config = dict(
    rope_fraction=1.0,
    qk_norm=False,
    beta1=0.95,
)
Each number is 128 + 32 x the weight over the matrix's rms, rounded and kept within 0 to 255. Layers, rows and columns count from 0. Numbers have three digits each.

# gate: layer 6 MLP gate, 1344x512, rms 0.105, rows 10-129, columns 448-479
# up: layer 6 MLP up, 1344x512, rms 0.113, rows 10-129, columns 448-479
# down: layer 6 MLP down (transposed), 1344x512, rms 0.0281, rows 10-129, columns 448-479
gate10:094127157136133143082085133117162155144180183187150163162073174073133151104107108150174037134134
up10:090123117084164096137109183084131185087189117122103151165156116133106170131140062120181163102101
down10:091155074196121161133090147132159129136156140173098128120133138101117150146074087122186122177194
gate11:129052099144115061134109116162119079180209149173103106126101114124136141116166175153180083117223
up11:097129090138104187125164139089074050164064138160155176098132108139100155105112080123141124152120
down11:137151094123122163128089097109094174142185090100117142170103110093115143015164103139119119160190
gate12:117053106112116147174166168095122109145140162192118129118067110154122123110111086127166157179146
up12:109084144110141131136176124111090109163092083112100068187088123169129109110076112115115099038056
down12:151096110140095113119095171101100119131059121158138126110149109161117090061166150159109122185168
gate13:137109108123113104141140124097211158143108079132161123090197091110125090145137138151152139122063
up13:186127156124159134132150146153155121107127113172074070126048116135111147132106171123113150129148
down13:112070154119149072196191136189123096147059173145199151150122113109155136153120105136118107149100
gate14:119010119158190146127098114173028132079131123179126141144130163095143120117144104128095058105114
up14:159146129057180096129148155179150115121075126132083090098078109115125145123100091108132155137122
down14:146158088173096142141132126137172138150184172135172140151090110111112120145138083133083078126166
gate15:039097117147154126118108126167128119141129141072149155127186104106164124108129092131133169131150
up15:132113126134052132091127104176135137118149087109112111146140098098137096118166116121144144102173
down15:141160134142058157130138108118168151149082162093134122122152154135117181183163153120118097157156
gate16:081131127128150088093123181100192134089140128153137142134096098163173066112206174180045160146117
up16:057181102056239126071098122109172152219130158185149161098161143110137104089067187141120133178096
down16:109191100150159098109126122130090198142148144150131094173158138116126128051084124130153145133092
gate17:125100138132098077112118136138127124032108090109105157139120145169170106144086152062130164159128
up17:152125133171146162076169076121157126107115085164131144154169153124178117125174144135128131086061
down17:137077180154102141147148131055159146144054106171162154069083192125168097161156126145065134131130
gate18:131189166124102139143127156121172100107154129090080132125121090097110137149156094137146060092177
up18:138119106166115155119079137148119116162120064136138167142106123074090114133151207108157101107140
down18:126130165120102121094130138175132137141131163140087200162144109114163151117156182114091108142097
gate19:140158093104125160192117156131142158137114158121093112117150164123137122115095106142073172170161
up19:125155116085101041126078131107081144129164108104165145151115153081127066173143182089129101121063
down19:098166079122129131175088133097176084128139094148135101124142139094111128176093159143159124110129
gate20:107119104198102163112069153160110103209154133112148131136207163115100162117134093085138105139133
up20:132144118107153152159166130110150145157145138127132130073104128150078118125136151038168155135162
down20:092092124141170096105091080090113141134041089133107139173157156118141141166106167137024157194115
gate21:180164128165138094164154127082065099114085146156104138119084107141140148113093082120168116062094
up21:125120099159167176163076136161109099122187139130145129153126110179133117135120133079136123118120
down21:098156130120135098137102122126094081160121118157109106168092136142100136105123178174179119159072
gate22:165140114169135138117142144138088157185161112127125105194105122091068129109084092103075146130143
up22:129187154127118143124163072089164147121128132079164183080100119133094183143107160110107101093132
down22:112094196128159134146158151143062074150118153202096174089204109108093108164108132120007073149113
gate23:139133175121120110167127187151116166119092150130127084086143127133098109105087170141070100131137
up23:146141175161120132116152147118216110158170079069172169184125128118131128119059159095172110083104
down23:103118143167123115077072151161217149162136131135204191145138204148077138126167133102128200181078
gate24:147090071094110126128095134092130178139094119104117191199118068118151127106127166148127107165118
up24:122119123110130118091137123166173154135082146148113126119171158111113127092155079148157158172099
down24:141141083112139106131172120117130167139097119115125142149172154139165208170074085175112117201160
gate25:135100112105106100136147160162219071131107108108104100084098118108125113160116133132149117133123
up25:128129177131063141110117113099087124091119155130129114182136108120119154093098126131144123132176
down25:074069138082084144131150073175104108103111103117157137131089172120155103220103211158195159102194
gate26:131120100114211083104135130141089091113150127165161129079156141117179123162152106118102176148114
up26:100163148101139102131114178131145125204135130126158129120147175114152135075159178170145126141109
down26:105161111155152099110110153109162118099132104138132147141129051134098102199112128103103130149103
gate27:161153140148148111191137102168144086080110050030175132143086062087128115094099131171094108159116
up27:086115096015096057045143115067146151167143173157107122119216137121116119146102160129140126048156
down27:125093119084150170146141170071060170133254162156116118239202178149135072178112090189104120093152
gate28:140133112132104108166105157127116134165141099173178165172172057118118132118099100145053122085120
up28:065158117152144077101106141138164109179128069103154135151164088134089137110031116144116136198111
down28:114141136108088141079111127127115170187168131133118139082115152158132114133136181166019140155136
gate29:127090182108160159143166066109095128115131113161140113136078137149183128079149085140172118129126
up29:119114146140153081155165061177157112131083130127127170123147110142198108089058106109138076131126
down29:089121192102138075106125143131180136131117085111163099177121172057120145136127108140069110099192
gate30:114145131057163097165158111057129136144165105120154132148184137183128149146128177146158128153113
up30:116120182152139095097151167119108135138123104139122153138166202142210137136110161159248145102074
down30:147164107201187164161169156197176060079134151140118152100083140110095076071090091148060148127112
gate31:129160160142165134075131142114145120199111111152189120103094099136100130076143149090141089118089
up31:149097114177179138164147077123112131131090103114111092105150158106115152140085149107089106175063
down31:111167168115182131124124114100122208068149117116172088100149131092172191078142107151156102133124
gate32:137091227148131138103040187129151154070143105133170075150125125131055091156130119116078164142173
up32:112088134143097157128109173133121131178134173139126138122075159128081098130120138117176106154110
down32:076118063133128086142122113154115118194134204131121139152149072175107174145125127158127116148135
gate33:129093096132085171104119131123130084173097067083153156104098085123087151144135088085166136162108
up33:125114173123146156117070136101167100176061140063157157106107059119140116147158121114164088146094
down33:111124105144180122106144152131104153139118120144160097128077160165141102165173130086079121155136
gate34:174118112149042154124153134103053157114041135054160082138098111164102146139155109150122121074112
up34:156104158105142138122185196167107182110149135123169108102109096150179129059117072114156144137108
down34:158115175183124109123142147136108137099126125124138155148141153177096172092083129167163177128117
gate35:140131097161107160133156132135123166051149168142074135116141087098143142143147130171115093149129
up35:160115144133123131097127108173080102132125122121111122069088103151124081133153165097142097103084
down35:112128134127087157070080109141143144071151080147160141134117160112056106117121083130118116216162
gate36:115133146114161074126124111133088164092114107109186211201101128107164162119043103129127198177128
up36:120103087103123080146151178087151175152159192164141053142099110092158158080077077122114084207158
down36:117139142071183138092138081142160152059127122157195098097096106093125141128080096130142158120133
gate37:163097161130171140072198032141079112064152131132119144111134121186120115148191108122052169177122
up37:115162089172123111095113113147160145107169210089155115134104140106116065116146038150131100100152
down37:114115124084092071118108102075114200123126185146158122112117129110059075165139155206086098076148
gate38:131111136146181141116184096123116120150151064090123072084134088073125118114144071113095137175144
up38:076131115132162102151180156115127166122177149149145173131102098107104135153118145144164142043120
down38:108110124102099144096172147123088059147073140125118129193189160118124101159119161134142161160139
gate39:118180194080136121120070093154156170148111110171129161140172112105136156147164118155131083107138
up39:170093087117129146116136098069094134089162131113107173139171118109150180121115069156062124138107
down39:161131141154124097197210101109166077084144160156212128118098130177130094084140166107033173150162
gate40:110133150084151143161134121076095139084133116094105135105103117131130087143055140163117104084069
up40:160137129113081090171158073143173103129170165117126112144122105127158085112082153124165135139162
down40:154072159160154119115152096153140106110119130195139173140142157111128118155132061151207094152117
gate41:145196191182146154139160149116124091138100138154168126089157050164101188122116125150173138211120
up41:136126156124163116060167107118087142125133157056078111177111108095079153122111122114132164141145
down41:075121153115127105118136190107155153171105130111109079076079099160116151156107131123084125116098
gate42:091200170181157161154127169138127118118109114119204128070149123115126118104138092103144111183187
up42:158145140143106133130154069082244138056066127069117100105121099179135141139075180108120116079145
down42:168135153145135132219193057188140051139136112132113151147110125158139167193132135147124116087061
gate43:188086118111085174191109112177085120099147089134080102142115117088141131154084142093110141140127
up43:169126122191093096162139152067087144070096106198112119162138125116127112132130140123154145182082
down43:123163164129122188155131095209161101088082098137133101107072119114105104083100126158000106104125
gate44:122150109110133109135083098123102106150127134076185102175157122171089146141186102213156148126170
up44:162073128124086131130175145181172125111120071103148143160153159165187146138138087068104135152133
down44:104132074090106121137073100130114126054128092156108137131130161100119105074160118128137101143157
gate45:183156110150121102107127167107179159101142149091076170106119095094125151106091120133134100111136
up45:066166127113136140135113098106169114115145136120166155068161135079127119128146078120125112111092
down45:190099107119180091110117184175112163103142195155081111149109134113151211110210180130088110125142
gate46:090132120094086140136076112085087068131141089095143084141145101175116109122203122165116131135142
up46:156155160188147101128155131134138118145148125105145119115116170101144115160119153104136135101148
down46:097096151119134145110147126129126141092124115105095167162080136152087153115109044137096106154161
gate47:125172189152121156096082128069111068148145150099098074148155157152091123168104148115189131165131
up47:136107147129077092124098154133113150132122115075115102117083157090192101154127117135070149104115
down47:086120165172134108147141104102087113144104051119156157122162116110159104042126154130102140140165
gate48:131113102151146134135129128117158059159090102084086135130100172138148104096136083114166121179187
up48:149106101149110135137083151117078127112135167147134162125149116169112125135124123211145163147113
down48:129088109132110145110163110093123160138145140155143151089100126111134115135116119062112185133133
gate49:101164149138110102155112166169120163118060121102133120121113059167149104088202108108155175101125
up49:172162216170163110145109113172109172185120115098069114070081066136130123137157101114125098104120
down49:109151193118111125174143074065211146169143115165155160123057118113152078107125124066023126107147
gate50:141162164159148162110122154141126104181163160221123066123133176152163130112113110137091086119116
up50:092093114186098164108109153109081128151125122122086116109152147103104153088104086104123147062108
down50:115126080112174128118129088134087091138121118116150120130154098158153114115119151159156128174152
gate51:114135185155199131140127176116134084106124113113146161143112126082107102092121101093101119132098
up51:144180141086054112157132095117114176122152128172168136131127135100140143152194126137112136150128
down51:150140134175147107112102147100143183081146118195084033105119125065124156150066101084117086140143
gate52:117166062157126134110198085201134114111125102169072159123091114038116168165139118109118106086127
up52:101150150107125103134047171190102173104082139147105134114109153152132091173094103084171152123081
down52:097125089148130114116112087154132151118110118118103140136212161076115129109099092116152092097132
gate53:181163140147138153203078198124137136181156158159156156151097170135104173153123143113148150141102
up53:101127133099146145223146107162132182147153160162115097163148138133108131154121162132034106126042
down53:129150133108044106105088124116133082121136085099132138147091102123128141157184136170096136124174
gate54:174117127087103094150104150158165144170144107105186139144146083106147092101180157037160146117105
up54:182114161074081084097102128158167153180173097088097156091132094095167110124091116095141118159136
down54:128160132123087165191134168110136100182203147133118143114161120104157177153111114150130100117119
gate55:147072200122109144146108110101161104154097189156173097147179132085150123126078138043150090129122
up55:155141140089155135142091106121161134079091163167145136155114119129141106073100159099100126106175
down55:138138083102096144152139106122074107082137042112117084126147111115081125114054051115137087132193
gate56:105129151140109079151099179135157133134117142101110119145123144100094130068151129165094134138173
up56:114212076091110137068170064136140139139163103077129127099137143117119131180196100111160127116162
down56:155144073197153136168129118178189111099141111171154132152134105167145075140105117118155173081091
gate57:134158137190150080081133128116099102143092097139121178148062095146155172117191148068069100136108
up57:151126157123141166093125163170102135093155178141101065094133109123093137184115124075056124089137
down57:104128142116133106152153080114138168152160086098138166135140143157178127161098180165050156111130
gate58:127151091161132100090101177141097123154168146185151116117138180102172148140148128085183136114161
up58:114099144135108134134092116147107132054139101092114137188097121169000114131086097198068168110114
down58:137094179154125076113083098129170131129118149108111174107115132211130119120156094102110177141132
gate59:154187183145123127103096114093117123153191115149160104147150096106148134108114130127199106086152
up59:120101146156177148133130163184119046162178174112098183112111163163102067104084144119067205114109
down59:123144125138139073147153140192103194109142140132153128126128165114119142130148126120087125158116
gate60:141079134148109080107105083153051134122128091137121137054151122136074130162095119111084116076060
up60:158096144091106167094088124109133120114161138150142148112126071100171136126109186172108164150139
down60:080100074114135163122124153122137101147107133159137129099117130135111144206141139132114190095064
gate61:163118107181065151142119138237107093130171085174133110124106136133103151093128101135135165144104
up61:124084125097109111120186142118124186094139179090146139123118085116153139119081173206168135134103
down61:145085103142167076119174065166113138124122100075122172173163169111078202118148136114167157158169
gate62:142147151151154090099168153166157086092077097100132166141181117090097119122109150153127095175170
up62:087161102155098086110119209098072101064158126134189163178201172055162092118110140093136162075161
down62:106116067149159155125097129181150126162175101220114097166116176089086115208132140109050110144099
gate63:141145072129080091202099097088119191167129085114156118112140160077143147167119091102103078083100
up63:167113119161161100217180106114167106166095102143119081118084143093144178148133106151147156136130
down63:039169111129114157088000160134098075133119175144162090135131123119163114141102202185171122119143
gate64:157128159111086139186065191171196078143141128133128097121146159142122077094146169075074123083165
up64:170121182183108136193070102155182107105118112141149144127156097117132157132127178064133101132144
down64:168148134130174142055142138130117165094107097166118066126194091110115207181061083172070115127065
gate65:180176156154059139150183155158123125181162152137151101132108121105085152172112131119115176136142
up65:132148121101144116092135097145149098112142125164125152157096118132138104122127151090151136147127
down65:102170143129099083170137119142127139157169134150140176134100132143093078089132158163104158045139
gate66:081152122110121157142159175170117151171106142142060172149126113150131124130135116123169133169143
up66:125128123117132120138093090152072130140098095123117100174064167087174123069080154178137149167135
down66:118092134181120169121127122119114135112090146130108146152127172149102108086168133146155187130114
gate67:102111141141147101159151134118101106086159079165062100099063152135139180104110096139141179080196
up67:121107152123183161167178083056075118149117122185170065152110178109036124134147124119161135106143
down67:154138120149130184066105126167074108106178138107121105122167124171093089066161149083138122134080
gate68:167144172122125103154131134147180125079135135133113089148175105102103169110142147095099133174163
up68:226120105097122111155136128120147139076147087105098116124078150090108106165107187104081168170140
down68:137177119142120074153084100128168103086132146110089123163162153113106156077065194128084160121099
gate69:156069190190077124105102071113143112114071192168079109126122127092117173197135123145150157151146
up69:064151102095159126130112113180087123106080218128140090131172156201080097093095158109157180106130
down69:168177079117124138108107085104108145109094090133092139183138107143162141114183214105215100124138
gate70:131106139169091090121123107110152137179170151102135181114110091159084159137106094120115143128130
up70:109172129132057178144112135106129159082155172124125201148081160186119169091105120099115137101102
down70:071132072132142119123152174151175122102161149167155118135138151119131126114073147098139161119187
gate71:094089163123149144164161134191117093184125157124099193139124116156095132140099123125153097139111
up71:084197142135214148135048141081160120112172150160066174108065097109086148139126139121107173112164
down71:141099141118173121128105154163213180130141123184168159153155134100111116143131152192123149152137
gate72:153126152091069154169146213125133172154110092110090121139144124119111184198109133090194128119181
up72:160099135167089105089167096122071143143128105180108095140172076165141100141154150172122155100165
down72:120223148145145138127158144111134187119062229154166185118115093139143134121156157105130082082134
gate73:121087093060064069074110142095057139126063121137135137141152093201111103134190136098153162132151
up73:105139160068089055118076179140093131138125122088117131146118156109062173131114104135146186063134
down73:157138096118104117100097094149131137104103078135103115138067072080079103114103122169122083132154
gate74:163145099135152147134132096107102130159137169159183117174144144097114108163153142116157199136133
up74:180188126115056104221076113120089131144104097090154129157167133110162163136130136101192134150131
down74:116093109148105202107140116183123169162149123146099098175146183171081134187117155147180102134122
gate75:097104124139158065062096118138131156160193156165168184147145100077138148129129091101117161139127
up75:176203159108134127120125128146107180149128139123141158148113115112113137155137151146110125112122
down75:147172178133133169157122162135101106138177148080153115112135145106077104114143100092105101119186
gate76:090200094138076176057108201081172158110113116131163146140106134133162093140064084100121119171117
up76:136130086132114138171172131165094113141149093101149064167097124097104153168118146105137083154150
down76:129179117161140107108169111113106112078083110170065128043142126105153139132120080143119137076064
gate77:131156159115157175161116060105100127161144144138108144120110136105150129162087111151145137115109
up77:014115151084046134134088133126133179152051081100159196110149136148110144114098068140125130082127
down77:119105150186087098159137136109166132172228139096047118128135142145199150138102171179127066138101
gate78:130147158134168084132112148108135113122150130139177150117129145136174150105106116143107097125120
up78:083087139153142185121139125132101083045138123168148139163136136142132094138124135113177201110047
down78:118101121107122125172093082157174127108147136141099122123138129087128104109108109153079144132140
gate79:143168091101109110182118153179183086191082130117087057123118192111149100089134141125120128123166
up79:097151101139090112113147063103154115134144079105122132159138191146150134152171096132143128135172
down79:140122120116091194144169100143140153161121103109093042213101149028114086165149131194158124150089
gate80:159070212163111107119159108131085154124120094154095072115150138162137050112131066109184161130165
up80:099085150139177142211157093157171097100142126103187143114133150122149138118134131093222170099113
down80:113164161204149148126173073158175100117157140083126087112128077134132142112085127146102110120103
gate81:085127090022120149105177178112099110161175094139083217142150176156134177129125113149124161097122
up81:088112114163133179114168089147136190112139126140081070106097154123139097101111105178182173138147
down81:167116163145166144119075079114143057157150096142166187126111074142088146103078106119124120131126
gate82:109141103089156145129133150079109129112161033106142116141117133152132092134125119083095138101143
up82:149134155043182134188078159116144098166180080128162145146073140146106136115076138148123157157143
down82:154045122096102099052130119142147150184176094111176099050118095145146150099114139131124182079086
gate83:172169179121138075149147162102079080134147123120143149153087154122155092072133124110159164170158
up83:158072255099121117114096082103144099217200133145094163168108110092104156123158154141068122103159
down83:192103184131176126101144118188127123172137154143131132123107102142192101164123142126166164130084
gate84:139172159151144132151167169071139078137122151144164118172092089124104156159119118068021106114106
up84:131132163139118133105111111133097116135184109132119122093157140131111139087058170109063124082131
down84:093100058114212183138115076105077164141143182148139135127137071125121125189145123128064069105127
gate85:185105160207157148101115077120175082151106084151150109112136119119155161136107136070148133197161
up85:069104202144133118124139165124140165083109118122177134087110115114074168100074130112135162118131
down85:127120188127112191116181195134121107110144137139193105132117123091152078148176160115132210136125
gate86:149117130121103100170107066098074105190094136142123137101153065089090081158123130125110121172161
up86:120141135151082090117106155151125071152142093176128088152155118105094088139190132092132125140216
down86:118123105117142175143159115131092083171131127076119117178156062100151156071121148116171138118083
gate87:138130130149063180163086049086078032096158121176121137178110054134160119125146113162106143146118
up87:095120104124130088124155090177159175209152136116151124115099153144116114078103094151152091165093
down87:107166208138130119154121148094130157181162172092123089169073143096113123109101120167105078145167
gate88:122123150171147139143132151136084215168107147128094165169084186145124112148051145179100176150094
up88:119113127142129116132096179047132121126113114037148114063096152135163112194128179080153116146171
down88:157199121120179162088084107111092154094103095073140147112126095128128132171118194096137037123118
gate89:135054147129109182179209141162150177080142133151126013110133098121143091085191088108123145169129
up89:141079157114040162129114157157105146093118081168159065144158072154133120080166157112100145122058
down89:129114121128137128133063082100186137130075110138173126176164160114090071117144126051173082123145
gate90:142069095113169152163111144150146112169147075121126126147114147108079136164117130166197204135201
up90:136113127134129152100101119127134141076200148202134115116060112105104143163051076111138148142152
down90:187207130143101150121129155127145140077153090096150181120111097139144117113171168088052067137132
gate91:088129089070124114159150178152107143109149124145120087137203154174098106116125186049092138140141
up91:059123114135166172133171097089108094107132190144158140091158170111104107108145110153072143083145
down91:147118171153157174100145125162128119149092110097147119174120146113093166135072080166077126146097
gate92:136142140137084112128098221132213118106141032122146146137161181132090124105131106070105138077149
up92:159144124125186113126076167197168089075169143102144110170136167070153106100154138059118137035152
down92:092145086166103057092106224138128160142136126115157110118117227150126145133158067028092123050154
gate93:179079110154187098146143091177148150115129129200132178108096102153160128118128158068191126085104
up93:095159153165091083117131135107109137110138083121084102135098115147123159091083079158098142161145
down93:150112116162115082189111057165132129105109129148139066108151090135130112124091085118033187143122
gate94:164090105126097152137157091091132118197020083148085071115169147100062139117111115079171143159104
up94:069094043162141108122098156081143083110100143138151128137114105113153079191142097135168100213056
down94:121130167106150091143143125117100131137109143155139067112191069118156127133072075115152136083082
gate95:131173151150052188139128153098112145095131129125151098105065090086095137108180141067173083089141
up95:126118136132159177122083081155072153064110167186076073185145139148127094143133150118096126108093
down95:128165093097066087114133123091095092186129109103147124131076118096096149141147098079190116125102
gate96:174137170128118153143215178146123096086132095130139131158090137114097069130112101139163151108150
up96:158094190162143110162161124178103144077173101096024055153095126113117184106144137131201088141157
down96:189125142072112142126120124116123138085156167146133136107086144121149146098098132138161176123083
gate97:123100152140165051205164120102116138103138140130121131097140158135129129155118119093117109099168
up97:065101134144158087145130170114120092106092133109066113128165095138110100128111109099125116153110
down97:118104132096152146084115102109117126109144190118178119130101128204152148131146197096152079053105
gate98:174154113135146096118165104143096044190162171160116165117153195115163161139147131172082112128114
up98:202136144146084093176176187118144134137194147108096099162198151140147143099103139175159109138131
down98:157138105147131173172166135112175103103120100198149107098093123113109129158176112153255115107079
gate99:159139114139142077048130133070148120156129143081117098106170102102173142115123117154143117149144
up99:096127150096101176128116080111137138151127070137155178128151104164215118157110105147117124180152
down99:140167159086053113170149157147090136107142187116119145128097131092150167116156129127143101137126
gate100:114067130101099109106127177104066103099081077125110160133084111143077108101057086117164098074125
up100:162084085115089161099114174136060094100089211111156129119181114043111193114106127122134142132133
down100:160112108126090123160152134127193146108117089125145118184140107120107101120177120141215129123135
gate101:186125099088090158101135100133114104126152115150129109155116135079112139138137124143142185111144
up101:090092138076150123070137131120144128156126136096124130166115074110116084138142064157175133147156
down101:173119115090125103179175147116174127089128090132135134112159124131112086170144154145155076157155
gate102:062132131101133132072138184144099128138162124125161057155107095117112077150068142083136124098135
up102:156117121094149188165186085149088090183097142141113114122150051152167102136070128118165182123119
down102:143112113075088119121123172166157120224107127166156065160164101148063127098119145114160116138158
gate103:180139083183162128121159197092137165205126091161123074148180161171205123132104159105182103085137
up103:132124122163172106125150123141129188077143143112112122038097072169111126122118144128120056068130
down103:130157157066183058153132156155116136121086152128102194166148138083101105147170137090050122147128
gate104:116121140142133092102102165171099170123148147097172107137126170158145164165119151201191150095084
up104:117136159150107085142133142119113103172104125164121083082105081147206072069144134159113076084133
down104:138099120092168156141139051146145175117138086133134149159144140116074186183091080132017128178098
gate105:119157143127177105144128078097096149154148134130135181094103092135134162089135146081131093121162
up105:131176061164126139090135132156129202120080163124112109157101176118120155148187093103110110122096
down105:125118166114163120156127152102105075188100052117180134108123098122157120142074169094145127128064
gate106:125153140139114177126074183142130144147096066183149135177136146170188128129105127121130081141096
up106:089108152134138140014046086116108065093143100138188093179101139085199058068137091111125129106168
down106:181117091084076149066127102068186132078112085157146133156095159128133117059140145100038079073103
gate107:064143117101026139132149124150103154079142148132096099131128101140138073058088181100145151094125
up107:102155112172144096180174118145163154144128109143133109174099152075143154195104116164157139093181
down107:168165136134134115086128127126124084145122171138099058129083175154141156096171149159123088114105
gate108:154126171112143159094108129113103131156128159123106118096133123161201118095126075115149140142122
up108:142193162127155130179128111186153082181128084146122141160141162143072143133149122139089084109107
down108:096076103085134172197155167149122088185206114190154119127136127090096113110187093108086072143143
gate109:074100090072111145163167146116124062157099160054156143166071107176106123164141107122114103155206
up109:127146138069151079156116158205117167134086050083163106195167043183046080154138138143128136119145
down109:122137108091114082119109145155164136136157079100139087108159091166106112165089140126096108126129
gate110:184107180140146169131101095079171103139123129172109144080143169166129100139120119090088095122121
up110:196109128109144102166126104076141119120134092141078168138124066111141145125113114155090124143085
down110:183152147155108153154119157155120134143182092115080047111175118119086134158155145174188106126148
gate111:117093101131064150122179193140153130127167175114148165088105058157083103138169139123122203146130
up111:066193125135167137133120120135104156166130125079052117068065134064208201099121067073110136107190
down111:139170157131146153058140094130058089156144134110137132064136112138124083155096156115139133110138
gate112:101132136157155158087171180162091111172090174116136145172086100105113134091142131160126164150153
up112:136168112140099150134120106075136144181107115103139166170120105118102091112129152099123130164115
down112:101084150148120115162185093141165145142044170117112098135097108131135135085121125127133141099114
gate113:151113114112123128112114067175113168167124098146095128134141111131093177147125136099152145130059
up113:130165139108147152140124165136163108094075086095121140151116200110100131142101099120103106212097
down113:125147086171107146231067147103166148192162128179154144108178090115083115098126097148161171155186
gate114:090138091118133197112136130137088125179095097044081141062166155134182100157165149146160154135100
up114:118116102166138109102053134098179101131154063091159176112172040086085094176114118141138126077156
down114:148119171108177115132088137186114137113125133090102163114098073145147117120095148137103167125133
gate115:147154154152176161112075130168038123061145109158077123186095103125124100121122134150167095073142
up115:095122102083113164058077179090124151138111127087123190192083102143106108113187122205156142158121
down115:132106135119149137081156128130124150116094132158115157155134077108086135109151176125087105134073
gate116:144123148123059190144173133079143077133182096165125141144153142156133043142114134054088151178150
up116:138197136129050174139178171162158086182112117157153088160104084147137177102117101134070072113151
down116:072134164147074090141187127084129140156087081141079132149109130114142060137171130069031084133164
gate117:117150098100127100156116130156167167109150088103092113113091070079128143131103136085075166147117
up117:135166174158138158167126053152090071173140078143174109101090149103057150104112123105079110048077
down117:107122240110180111086194174178134098117150107128143161122149074135151105100137150096118171142100
gate118:130150160158123099158163145132157131119117089127088113097116108151074104160122111108153130154145
up118:125150169125186130112195069131166131170146054170164091140107096133140122049132089114127169107050
down118:106069125106126101147117102147179141112141138113202096086117126052126112124110135059107150132042
gate119:124106113113144118190122097117077157149141118172091120124106129118061115149098117126116117091179
up119:158164095154178162129159150124151165193131137104135132096118178125133159111081141129143158112098
down119:162101165132134144150121152167089089079126119125150139101083194164089088165160136152152163119093
gate120:096118084151129136166172160097099129152042139092125100097082132091149079123169091091081188085136
up120:161143199123099136093079168135170132113139103112132076153128154141089161153088152154130173178136
down120:135119108128083110139117152149088136081144137127133112123173135102104124079117094162214101127105
gate121:128159106159157141151179113086157127138116069183126113122122126103102114143142122066117104147138
up121:102146135165137153139121135140101145129107166148135118119071114085144165206114111143113106177093
down121:116149072123146096125104069089153141096195166158116148088134186115119170120184145153098157125138
gate122:121155162128100129166099099108106120111089130115153134125147149141146152152081169130136145110089
up122:126115170208089079110116124090208182138114114096155120160139116154121144124138088087124138091145
down122:100099149131140149123067139145110124114165093111140090078118136149170100140097074122113094174177
gate123:131132137129131108163154122164098074105159141121130071132087143098162106146111113113105078165170
up123:100122081156135090174140126096119061123125103140214115101139119105166105131082138132128147163127
down123:141142095111154118133140165149076077082167148116080096190142110101106168130098173136046120172189
gate124:141140170105116047148104137123176115110112097142174098135140151104112130111121132098128140116114
up124:117070104148150112130125128166137194121092164132142167129146091156088138103118110162157111094128
down124:128109099100151142108126124122102193156154138147110135192139108131087132150082099158076127130171
gate125:235109075162149189166098109175102163124122113134168105102111165138070178071107181123220127101102
up125:143179099114095118062169137083140098166128177136098106111158121110166089182109079084100084079164
down125:090160119227165092134223138066151147147057205148104113149230180117182102100144159128171162161137
gate126:172112170169177198205077199114144053138110095104069147167160125110075145111151146154097071159113
up126:115108123089180164104127098116089086099123128099106097136090136119109143115146098123161115137116
down126:099197136140135060158134153151125099075150122130124142087093064050140081080116147133112065091112
gate127:139140123173184152121165182190136167147092121173183170159069129164170157157125140143164150174112
up127:130099156083074117156134047135144185159185182145065206109157132119155169151108155063115134121163
down127:159082136093137136134138112147176117144106125167114146164107118159133192147153112123200101113106
gate128:164118108170166125120141116105119127119163133173119130107139234127133111151138121102152092184087
up128:156158109106149132132094219082131155181158116144105086139088123159067073137137112103074127131152
down128:100114139125111150069164037116130114137103121156122177109082093139177094109102101122158111101148
gate129:176175171153128148116170153150090105127168081051145091121134046139147171107117118181129157157139
up129:152105116134123111151146144146127117127094124118199119111128123053127121129120176192095169144073
down129:143121155148086104134207193092178172198164088103090097154165163103143149104137135122159168100136